config.yaml
n_layer: 14
d_model: 96
n_head: 3
n_kv_head: 3
head_dim: 32
d_mlp: 320
vocab_size: 512
activation: "swiglu"
norm: "rmsnorm"
norm_place: "pre"
norm_eps: 1e-06
positions: "rope"
rope_base: 100000.0
rope_fraction: 1.0
qk_norm: false
attn_scale: 0.177
bias: "none"
tie_embeddings: true
parallel_block: false
init: "normal"
init_std_qkv: 0.0456
init_std_o: 0.0
init_std_up: 0.0456
init_std_down: 0.0
optimizer: "soap_variant"
lr: 0.00571
beta1: 0.95
beta2: 0.95
weight_decay: 0.043
lr_head: 0.00812
grad_clip: 0.5
warmup_steps: 200
schedule: "wsd"
decay_fraction: 1.0
decay_shape: "cos"
final_lr_fraction: 0.02
batch_tokens: 32768
seq_len: 1024
doc_mask: true
train_tokens: 158500000
steps: 4838
dataset: "wikipedia_en"
Each number is 128 + 32 x the weight over its row's rms, rounded and kept within 0 to 255. Layers, rows and columns count from 0. The size above them is the row's rms in percent of the matrix's.

# layer 11 MLP down, 96x320, rms 0.196, rows 0-95, columns 256-287
size [104  87  97  98 101  97  94 109 101  92 106 111 109 106  99 103  97 102 105  99 106 100  94 105 102 101 102  99  92  95  98  99 111 121  95  95  87  95  98  91 102 109  97  90  96 104 114  90  99  96  91  92  95 100  96 102 101 108  96 102  94 100  99 104 104  97 101 105 103 104  94  98  97  93 105 108  88 111 105  98 100  94 100 105  96  96 102 103 101  92  95  96 104  95 104 107]
[[133 114 143 144 169 139 103 116 178 119 133 116 173 114 125 149 139 129 130 104 130 118 131 108  77 133 134  86  36 115 142  86]
 [ 92 160 134 111 146 103 190 111 139 157 152 115 141  88 122 120 126 118 130 101 141 152 138 114 131 100 145  72 106 145  93 130]
 [127 114 177  81 132 100 119 119  91 141 152 117 139  94  76 139 126 110 146 100 116 118 153 126 159 123 121  61 118 109  87 134]
 [155  91 135 116 101 159  51 148 116 203  71 194 133 115 142 162 199 100 126  87 149 132 147 136 175 115 137 163 141  77  63  95]
 [125 115 136 136 147 133 140 147 152  95 146 137 107 199 126  87  94  74 150  99  89  89 150 135 147 128 187 132 110  90 149 170]
 [193 136 132 128 111 108 170 166 156 103 143 164 187 177 188 118 131 118  80 129 100 105  76 163 117 120 133 134 145  92  74 178]
 [150 215 104 112  57 142  99 129 130  94 121 158  88 151 121 117 132 109 128 173 159 220 149 225 143 140 104  90  85 135 139 170]
 [151 133 115 114 117 128 122  72 119 128 114 152 138 157 111 166 164 126  76 161  88  83 155 171 198 133  60 132 131 149 108 104]
 [145  86 135 116  98 136  96  98 190  97 137 138 116 127 134 164 129 219 122 119 183 105 120 201 108 119 104 169 161  82 152 181]
 [100 134  40 111 200  98 104 127 126 126 150 120 170 118 131  82 169 141  82 109  50 128  96 112 137 139  66 135 137  65 153 148]
 [151 161 180 109 189 145 108 141 116 179  89 112  89 122  98  86 128 169  76 138 121 114 131 158 216 157 158  84  97 146 151 143]
 [148  99 154  96 102 198 113  95 164 165 117 125 101 157 135 130 116 102 116 132 163 113 154 129 106 106  84 159 117 110 132  98]
 [ 80 159 100  97 119 152  90 116  86  89 170 141 146 137 136 113  79 204 160 101 126 170 157 179  95 124  97 151 102 107 130 134]
 [ 79 108  76 108 110 103 140 125 162 143 159  79 125 125  85 190 142 137  80 159 122 131 112 102 134  80 102  92 129 135  85 138]
 [142  93  17 108 159 169 134  78  83 139 122 114 112 154 133 147 145  83 145 144  97 130 174 108 176 121 132  94 171  95 121  67]
 [111 107  61 158 125  90 113  91 150 102 189 137 155 134 119 128 113  72 137 133 149 126 121 140 183 132 110  83 112 125  92 160]
 [118 135  93 147 164 103 115 147  59  92 144 108 108 113 131 114 112 161 136 104 134 125 131 154 139 142 139 130  80 156 167 175]
 [169  91  82 146 107 136 163 126 129 166 120 144 105 147  95 140 118  54 141  72 118 137 103 112 150 129 160 142 145 176 160 205]
 [197 126 178 143 145 161 163  76 160  84 126 157 142 123 121 112 124 138 155 113 124 114 126 120 182 140 145 139  70  69 124 153]
 [ 88 138 101 128 137 149 124 165 141 107 123 145 152 165 184 154 127 133 117 111  76 167  83 141 125 135 189 142 135 158 169 154]
 [132 174 140 115 150 112  89  83 155 137 150 101  24 113 172 103 171 126 150 156 153 203  93 126 141 130 115 131  62 172 112  54]
 [134 152 170 153 164 104 176 157 112  78 159 168 170  84 139  81  70  74 131  83 138 115  91  94 101 141 117 181 126 126  85 163]
 [118 192 147 108 131 188 128 151 101 150 102 178 167 150 103  92 138 179 108 125 122 138 154 122 152 149 154 146 141  93 102 109]
 [118  71 188 126 139 164 138 133 137 126 106  94 184 121 106 150  75 143 121  92 108  18 130 138 140 150 204 125 143 124 108 133]
 [162 162 118 129 144 118 131 130 169  91 186 177 146 131  74  78 195 128 142 108 100 105 146 149 117 152 101 104 125 168 121 179]
 [126 104  81 125 135 114 101 122 100 105  62 126 146  71 102 134 151  41 139 105 113 107 185 130 182 161 165 113 153  78 161 109]
 [143 142 173 124  73 147 181 117 214 102 121 123 135 174 135  89 118 106 127 133 159 156 176 145 116 115  91  85 134 161 142 149]
 [121 113 130 141  61  71 146 133 123  89  99 131 128 126  71 175  82 112  91 119 130 148 145 115 133 123 144 116 151 130 177 138]
 [211 136 141 160 149  88 170 154 118 116 195  84 122 144 153 144 134 126 131 151 134 113 190 110 126 135 128 147 124 145 112  84]
 [126 148 105 103 150 109 134 126 157  89 139 159 191  89 111 165 183 192  81 192 129  88 148 100 148 110 120 210  99 136 155 198]
 [144  93 147 104  82  86 147  80 128 141  85 128 157 160 168 169 103 140  90 153 110 141 210 106 154 131 108 143 125  49 120 154]
 [133 115 217 124  94 124 139 150 173 101 135 161 133 124 194 125 107  80 148 153  92 144 136 147 143  73 130 137  95 122 138 155]
 [ 95 124 132 136  92  92 149 109  80 123  83 169 181 164  88 103 148 136 127 110 120 140 128 137 104 123 119 161 115 109  95 124]
 [130 191 153 134 122 102  62 129 139 209  82 155  30 163 158 148 145 106 148 151 138 138 153 187 132 124 112 149 111 102  84 128]
 [153 140  97 138  76 112 112 108 187  97 150 104 183 148  82 144 154  98  87 144  92 139 152 152  78 129 182 148 126  96 156 118]
 [171 121  63 114 126 145  91 101  50  88 100  92 178 102  94 121 121  90 171 141 154 160 131 167 117 105  96  94 155 144 175 192]
 [108 100 104 122  69  88  84 124  72 106 145 171 127 128  46 147 107 151 118 137 143 189 104 131 140 114 137 156 165 126 124 148]
 [193 132 172 171 121 149 162 163 185  96 136 139 129 159 173 136  65 129 117 167 116  51  79 111 137 162 124 118 114  87 119  59]
 [144 157 105 103  81 136 110 150 138 128 190 134  62 144 146 104 136 136 166 151  99 219  98 160 154 109 148 188 149 150  93  96]
 [ 91 175  74 150  73 125 164 148 116 154 147 133 159  58 111 131 102 112 112 138 113 126 127  96 112 173 162 169  82  94 137  73]
 [ 68 122 105 101 172 119 189 115  75  94  52 123 129  98 110 157 140 150 110 139 162 131 121 105 146 102  58 115 133 162 169 138]
 [147 154 122 151 115 123 142 135 144  87  81 134 114 150 219 103 131 125 121 132 241 170 131 146  95 133 123 162  96 139 142 124]
 [131 131 142 124 151  91 151 108 116 121 167 146 168  97 111  88  98  70 128 134  93 149 142 117  97 111 118 161 119  92 130 138]
 [112 157 123 121 146 117  52 128  42  89 163 113 189  87  98 132  88 111 108 130 117 147 109 127 134  93  66 117 133 180  46 158]
 [141 132  66 139 147 145 195  99 133  98 205 115 120 161 104 167 154 100 131 115 141 133 134 127 209 118 116  86 120 100 192 109]
 [160 166 192 123 156 148  72 140  82 200 137  81 124 111 132 134 125 158 125 129  97 114 122 115 170 100 115 110 125  88 170 138]
 [122 154 139 159 128 167 116 153  84 111 119 128 113 135 110 101 185 156 214 120 135 158 149 126 177 150 136 179 179 154  95 148]
 [146 119 136 105  91 143 119 134 136 104  78 148 127 165 110 134 107 173 137 134 144 151 123 152 139 119 107 129 137 156  94 114]
 [138 133 171 106  79 197 149  80 151 163 121 156 154 132  73 117 103 150 172 181 138 125  92 148 150 103 133 100 126  70 161 171]
 [176 186 116 159 126 139 143 137 162 168 135 163 135  76 124  59 139 111 145  95  82 132 133 121 144 152 139 112 158 138 140 132]
 [136 163 102 119 100 121  67 150 146 118 145 118 143 138  71 162 132 130 111 191 102 120 202 172 111 104 115 200 137 126 143 118]
 [138 150 139 145  93 152  84  82 140 166 149 182 162  81 154  95  91 113 142 104  90  72 118 109 150 160 127  83 220 115 149 149]
 [143  83 143 102  91 127 120  96  93 154 119 175 143 115 130 120 125 101  82 168 146 133  75 132 125  73 110 179 123 146 163 122]
 [113 159 118 109 167 105 222 163 161 192 121 146  51 153 168 102 114 158  94 128 150 119 125  75 100 135 159 105 106  98 126  96]
 [110  52  86 109 130 141 105  99 115  59 140 109 129 149 143 142 145 122 155 175  50 123  98 123 175 102 105 163 107 210 133 171]
 [127 182 168 106 137  78 145  69 100  98 146 153  97  83 201  95 147 138 105 146 165 154  86 172 108 105  49  93 162 168 129 121]
 [146 126 114  96 126 118  89  89 169  97 130 109 100  98 164 147 110 135 127 104 103 190 126 136 166 121 183 107 100 126 152 119]
 [116 133 101 131 119 152 154  95 135 167 149 113 100 156 128 139 129 141 135 121 144 116 120 127 148 153 162  96 162  99 127 134]
 [132 129 141 113  89 161 128 130  81 117 104 133 120 189 161 173 148 138  97 115 100 185 175 144 131 108 137 107  59  96  93 142]
 [140 145 107  97 104 172 142 116 130 150  99 153 104 188  81 128  99 102  83 125 202 135 157 157 154 120 107 137 163  67  73 166]
 [116 112 155 137  88 164 188  82 139 145 198 100 125 166 116 120 117 158 167 137 117 168 188 163 140 131 158  93  62 152 139 116]
 [162 153 104 111 121 145 117 155 118 102 133  88  68 116 152 154 130 135 184 190 189 181  85 130  84 125  67 122 117 147 136 132]
 [121 129 165 105 118 146 150 137  84 111 112 144 135 151  66 126 206  70  88 102 125 150 147 179 190 114  75  51  84 148  59 134]
 [203 123 159 133  87 169 192 123 103 131  48 159 155 105  71 109 143  28  78 146 134 197 127 147 104  94  97 145 111 126  95 144]
 [143  81 166 132 146 102  79 110 109 186  87 158 133 126 135 182 102  94 111  92 127 133 147 118  99  90 126  99 162 177 129 101]
 [144 133  99 141 103  65 149 141  88 173 137 121  83 153 179  88 172 120 138  79 111 141 109 123  70 148 164  83 119 171 143 152]
 [167 139 126 121 118 162 108 125 183 137 126 115  91 164 148 135 138 122 123  88 154 138 175 164 118 134 122 114 143 104 163 132]
 [172 143 145 105 187 137 157  92 154 175 147 126 144 114 141 105 176  80 149  81 153  95 162 115 142  67 114 212 182 141  94 113]
 [185  52  52 162 171 120  30 139 119 113 121  97 132 138 153  96 131  80 120 113 195 180 110 109 157 134 137 140 146 154 150 144]
 [114 143  94 129 136 169 100 117 173 164 177 129 146 195 140 137 132 142 117 157 131 126  87 144 112 134 169 106 158 107 114 169]
 [142 146 119 134 122 170 150 133 119 172 153 142  91  81 115 114 107 185 144 131 126 145 106 104 160 145 150 112 121 114 104 183]
 [127 134 115 127 130 131 112 110 139 150 106 197 126 131 107 133 116  91  94 103 114 112 111  69 174 123  93 105 115 169 150  92]
 [127 206 146 128 169  50 133 145 124 114 144 203 157 155  63  87 158 116 171  96 115 149 183 175 173 130 143 105 131 123 134 175]
 [176 147 138 138  91 185 106 132 127 162 112 168 139  89 112 107 138 134 103 150 127  78  77 116 138 147 116 162  94 109  61  52]
 [110 120 106 102 116  80 184 123  49 144 157 150 202  83  92 103  71 155 137 154 109 122  85 170 157  92 141  97 156 132 161 167]
 [160 109 116 113 145 142 148 163 171 129  58 154 117 125 148  90 173 120 115 147  81  85 154 154 114 115 134 205 112 148 103 166]
 [138 188 124 122 140 148 153  77 160 203 159 160 113 132 126 142 142 129 145 124 147 164 119  97 132 103 157 116 138  98 125 152]
 [ 97  46 132 116 118 158 113 130 115 155 157 150  85 129 103 104 120 136 150 106 189 122 117  72 111 131 118 180 140 190 124 108]
 [173  91 116 132 113 153 105 121 124 175 133 161 130 143 163 120 141 146 100 133 118 140  58 177 134 164 116 123 131  99 110 114]
 [ 65 145  99 129 152 154 122 107 105 101 203  43 153 148 150 143 112 114 162 149  99 122 127  78  53 118 105 136 130 125  97 120]
 [193 137 125 151 152 110 150 149 140 118 159 162 146 129 150 148 107 157 112 151 169 144 107  43 141 140 146 190  70 115 145  84]
 [132 160 140 111 104  85 121 113 145 114 113  99  54 154  94  91 188 123 191  95 147  97 168 126 124 109 160 111 138 133 228 134]
 [162 115 131 115 116 179 152  76 113 111 159 109 154 164 117 116 172 108 101 160 143 173 114 120 170  96 126 173  29 169 122 133]
 [118 139 147  91  94 139 160 107 115 150 148 130 129 106 125 131  61 142 118 154 110 121 107 119  68  13 142 178 134  98 103 165]
 [139 102 144 161 123 158 168 127 160  97 114 166 135 127 132 122 151 111  92  92 106 112 134 195  81  92 149 163 124 182 161 148]
 [163  85  72 152 105 153 126 167 209 106 164 148 141 122 180 142 163 109 105 137 122 142 141 133 161 102 121 121 114 164 115 109]
 [ 90 110 150 152 102 199 128 138 107 112 144 102 121 148 103 154  88 131 149 157 149 139 166  94 162 106 127 113 217 121  97 137]
 [136  88 105 162 136  58  90 124 144  87 119 113 142  68 130 126  93  93 109  99  99 126 140 178 105 169 103 150 172 111  97 164]
 [ 78 146 188 120 142 137 181 128  88 180  77 153  66  88 150 146 129 148 167 136  77 107 161  97 163  88 162 195 197 153 105 101]
 [138 154  50 125 123 129 124 116 108 132 144  83 147 147  74 151 134 119 125 111  90 115  88 100 156 110 165 112 102 199  98 112]
 [126 113 108 156 122 154 106 165 140  85 158 117 130  94 123 135 142 152 114 124 172 174 171 144 128 170 181  81 101 151 121 136]
 [128  57 214 104 138 166 121  87 148 130 183 113 162 126 169 157 134  90 117 138 156  94 105 113 151 103 154 102 117 206  85 148]
 [132 101 156 146 126 152 108 147 115 175 117  85 115 145 141 127 174 108 152  99 118 142 175 220 100 124 115 139 188 137 166 109]
 [197 126 102 116 179 152 170 123 149  73 171 110 145 154 133 136 101 133 133 103 105  55 160 128 119 120 147 170  55 116 179  79]
 [154 131 166 158 149 143 151 136 120 137 145 193 162 108 130 162 161 104 163 146 113 175 107 112 142 125  87  53 130 199 130  72]
 [153 107 148 140  60 126 160 132 144  82  78 114 106 123 189  91 174 109 184 130 122 124 142 168 110 125 122 138 106 206 143 125]]